{"num_hidden_layers": 13, "hidden_size": 160, "num_attention_heads": 2, "num_key_value_heads": 1, "head_dim": 64, "intermediate_size": 320, "vocab_size": 3405, "hidden_act": "swiglu", "norm": "rmsnorm", "norm_place": "pre", "norm_eps": 1e-05, "positions": "rope", "rope_theta": 2890.0, "rope_fraction": 0.25, "qk_norm": false, "attn_scale": 0.125, "bias": "none", "tie_word_embeddings": false, "parallel_block": false, "init": "normal", "init_std_qkv": 0.0355, "init_std_o": 0.0, "init_std_up": 0.0355, "init_std_down": 0.0, "optimizer": "muon_variant", "learning_rate": 0.0028, "lr_mult_o": 1.5, "lr_mult_down": 1.5, "beta1": 0.9, "lr_head": 0.00885, "max_grad_norm": 1.0, "warmup_steps": 200, "schedule": "wsd", "decay_fraction": 0.638, "decay_shape": "linear", "final_lr_fraction": 0.0, "batch_tokens": 65536, "max_seq_len": 128, "doc_mask": true, "train_tokens": 209800000, "max_steps": 3202, "dataset": "wikipedia_en"}
Each number is 128 + 32 x the weight over its row's rms, rounded and kept within 0 to 255. Layers, rows and columns count from 0. Numbers have three digits each. The size before them is the row's rms in percent of the matrix's.

# layer 7 MLP down, 160x320, rms 0.0983, rows 0-34, columns 240-319
091:128149081146150108136111125121146218148165147047116122142130099068096126160134088187125128140140120144144138126173118114158088100051079122131148141086137097105151168110163081133142148123138136207141104118097155012135110108112172179126153131
097:091090108088150129122106093109108158084098082128139131147225153191110107123102128129140077043123127158132166053173136140109116144149128081151100128175130093162138176123162113096158147119137115184128118159123079136174084135132167122146137158
102:117117115170122120093131080155164145136163119160187140059085075123136121071187093141138101131143127145148127129092093140117179075155155133130171070075114109162104114085145108156169052142100180123187138124109133113122105153157087122101153152
108:199155104100133165027094151108140161095166077155131178137145123084164098165182159101075112098156177112057152195119156164152123153190128138176195174097103091135105164186102114174129114119103152092125116110119133069132114092087089098165109135
098:140154130158136127078123095163102166122135109138187098143109162127159101089153171115099120136127105165148096205141171102130109088132133134062119129140141123067123143140094124155052165068178122150072141153140118167088082095086096146102127165
089:111151122107156152151079132067053093132129075126160077153163181152172116049131103159202098166092174149127136174119118098118153154146100069166182157062118147151159174116079163167142141152126111153148143123130097136109125142146123129152111167
091:162075117176161117124136119107078151089083155147127098177111083204156161137132145098141124137103131119136116138127071130138169153138138122167131074108127139105108080154139123071120128204115137115137091060075102154112105141097137170188087139
102:107143077158161167062173141119110108150088136070101118111124142112156103136167110194122188153114111138164109132129154093146165133096108104099130065169156131165148146159097178111139160189102091165140113169141114099138159106120145133144126124
099:129168106146070162145144157127167164091121121156161109044120120125113164131148132146093178132087175143140128153110070048118119063086108150156128137146192122137171131057070076131109133109136183149136086108095130088140142234147153082147128126
103:157186091123079138177131178147134085200095128183138192077137105173121104124108088155128124143104109147090156076132131131154115154074105097142104079096136170139111159113100052153108151161119075053150117109098165177141078138102159146099129156
087:147093128109135164089091146127114126147146133169108083122179151142088133124150113112128122100087127143096152164100125120162123155107121148182114120133154129166111121111154113038128140205145166224093159130164149187156067116152142123121115115
093:146142117160142077107074122190113082109116129150197168075145082127135087093189107108182130149063102114180120113095119101113140134192115114202156150116125172097095123104095148096120133141120111187139051119092160193149087087132143133150149096
096:151139129061108055137085109199159144104047253113104123173125085108128155136120167135149114117154176092118109140122118099075144103134095154150106068095143149167108116082163094147141132161110136178152118137062148140131146133129104158174139150
109:165148126145141128121161119094125134117131073165156077156158145131150091103147120085131150074123133186136098119089109126089095144134097059118099108129104097128079098173142099140162144124096155090164055196123122127172124143047144174130130103
116:142075089110117104146209073137173078116209108139078168083186156135219138127168149096161170096117163140114151156135151153096110104145093144136093155130138110120122136134133090090096067107097068086153123129191129117099134158131096125170124155
100:178096185061111190132135133142133124143143154183142138067083129127142147119121132152134131117115090143140163124131114120129098106122194116157105184132114138091141133124141113069120114098182114148129121122125121136174177089157147174104131109
100:120107115093115095132159086109108125066100147117091111179169136134112137119100129081101155094144137108163173169084076119147113110157084198104088166105121207116148120117119174071130155161129147131119156158152137174103147118155180156139191089
097:104188126122125110065154165098100155110121137116079167139094134129122060176056175158128130118129094103188156183159112119149161173007107058110140080101130179171131095175128130168080125162107086066122066087142156108076110099142137147116130099
093:166109132136153058131107121147168157081164104125118104114134081177134081159095096106116203149097184139090135116117135086111168153115180108141079144059106123084106173094118146108102118145074088145117168123090155135176106147086157087141130161
105:104180137186149099179160079190180135116161131154127133162168168089109163122128175133132160161179111154089141143114196130105135132192128123121108189154102142079159139126083089119100158085151111118173156124148168115149130116081128128120097153
101:138085127152150176153111162168115113111147104094111153142149131170122079130133170091167124122151062092167132119113169128193144100129168145098119115142113105175139147142132142094120100139041184169071070075142080099112090177146087116136134125
100:170102140099174071158094167114161131135189175064135085168122108100092095131135139118115174166115162131140196081129097149136132057092125059128114104128139119090143199158143100140170134155181082109137127090149185149143122117194094107122123101
099:160147087128095137158176154151127148136127140122097137192161130107130138091159110092130109163134144156146111096138127201115156164080086158155089187067142125112128135128169093138138131164113062145161100127193086098079208093136119127107147150
099:155174137099127153113131155138114137177141117171101159097108108059114121097167113109143079144132138126094147104133142191073157119118142134158112149180011092146130199103091138113093142097095123095165168151106146127116176123105172160100165137
108:171133121067161167145154116147050164122111121140136138054090166152115121120083173123087082099147133146133165111188121143121090148149122174124167116156119080133133134184202155144139098156138174099134106156115122158131147074131125097145069148
100:144120098119145129057109183109178159124133114151102144141168065120025088119118123066102095094164098095133115146143080140139123219128104137146127176107139118129058132111117146177081156100179187147117155113104082113141140138111147142126149142
100:112136129136109066137134077101164131189033133112091141101113126120089135119108087163103125164150116096086045121112151164125160062139152099101090084132086080149100116088118089147166144142148180098101134072161138109099114147073101109132209160
105:109143173120120110162142145114112104150086190175149161123127123092138150070108151153119123172109095169129184146130066084135151174089120114077113147133124111136103135061147099156144091187157192126099147137070148129156095096157095099160069087
091:176087112091086099088116144148107095109126123170133133108092133097171109106087061072140141159113067096154135078101147151103092101129177136153200132140156086103189094113080065138108129098139136092147153117176179099140124176047183108192160136
100:106113119023133117131185138078136161128094105097083142127170092141114084140102078129153142119197102093108131113093127103173119119207086177133162089135142108089142122193121121137112149159122137114207111121084123111108128145171130194172124099
101:167121176159136143139154183108108111164065132088136092117098140101151130205140117093076135124087152123143101110105129149117120157126056147124141072089114107092186098208152121129149116168106062146119156156107135156106119098130125135121157095
110:120099165157147118103118110116170119117189143116091092130049137195100150173132147175160122214104130129122169176064077167180134123136127146112088115118142167099186142124109157131125132086164152119089156055099152079142110124099106182149096087
091:098129108116136078183143124096063101080092057086065197060114145160092115097154157116133180063134154132140144126207127128108105168122118119061117131129156079130103127116113167102067115103122155107150084126158084098160151126074145163113104095
092:113095119135104160130174177122105170161103116150189134154167078140147130070131127122060116185168126156121086127159104111133104154117155144099142163117134072143082132116118120116146131153090199129071196123165104180139120144159135106167087108
094:086097074090154126077171163128131102173158145099088103103135139127167119140073199177151132110134200163072085113113143129139126106179118140108140210085156117113157056137141162141145090091141157176174093148162075062102174135206127167142129126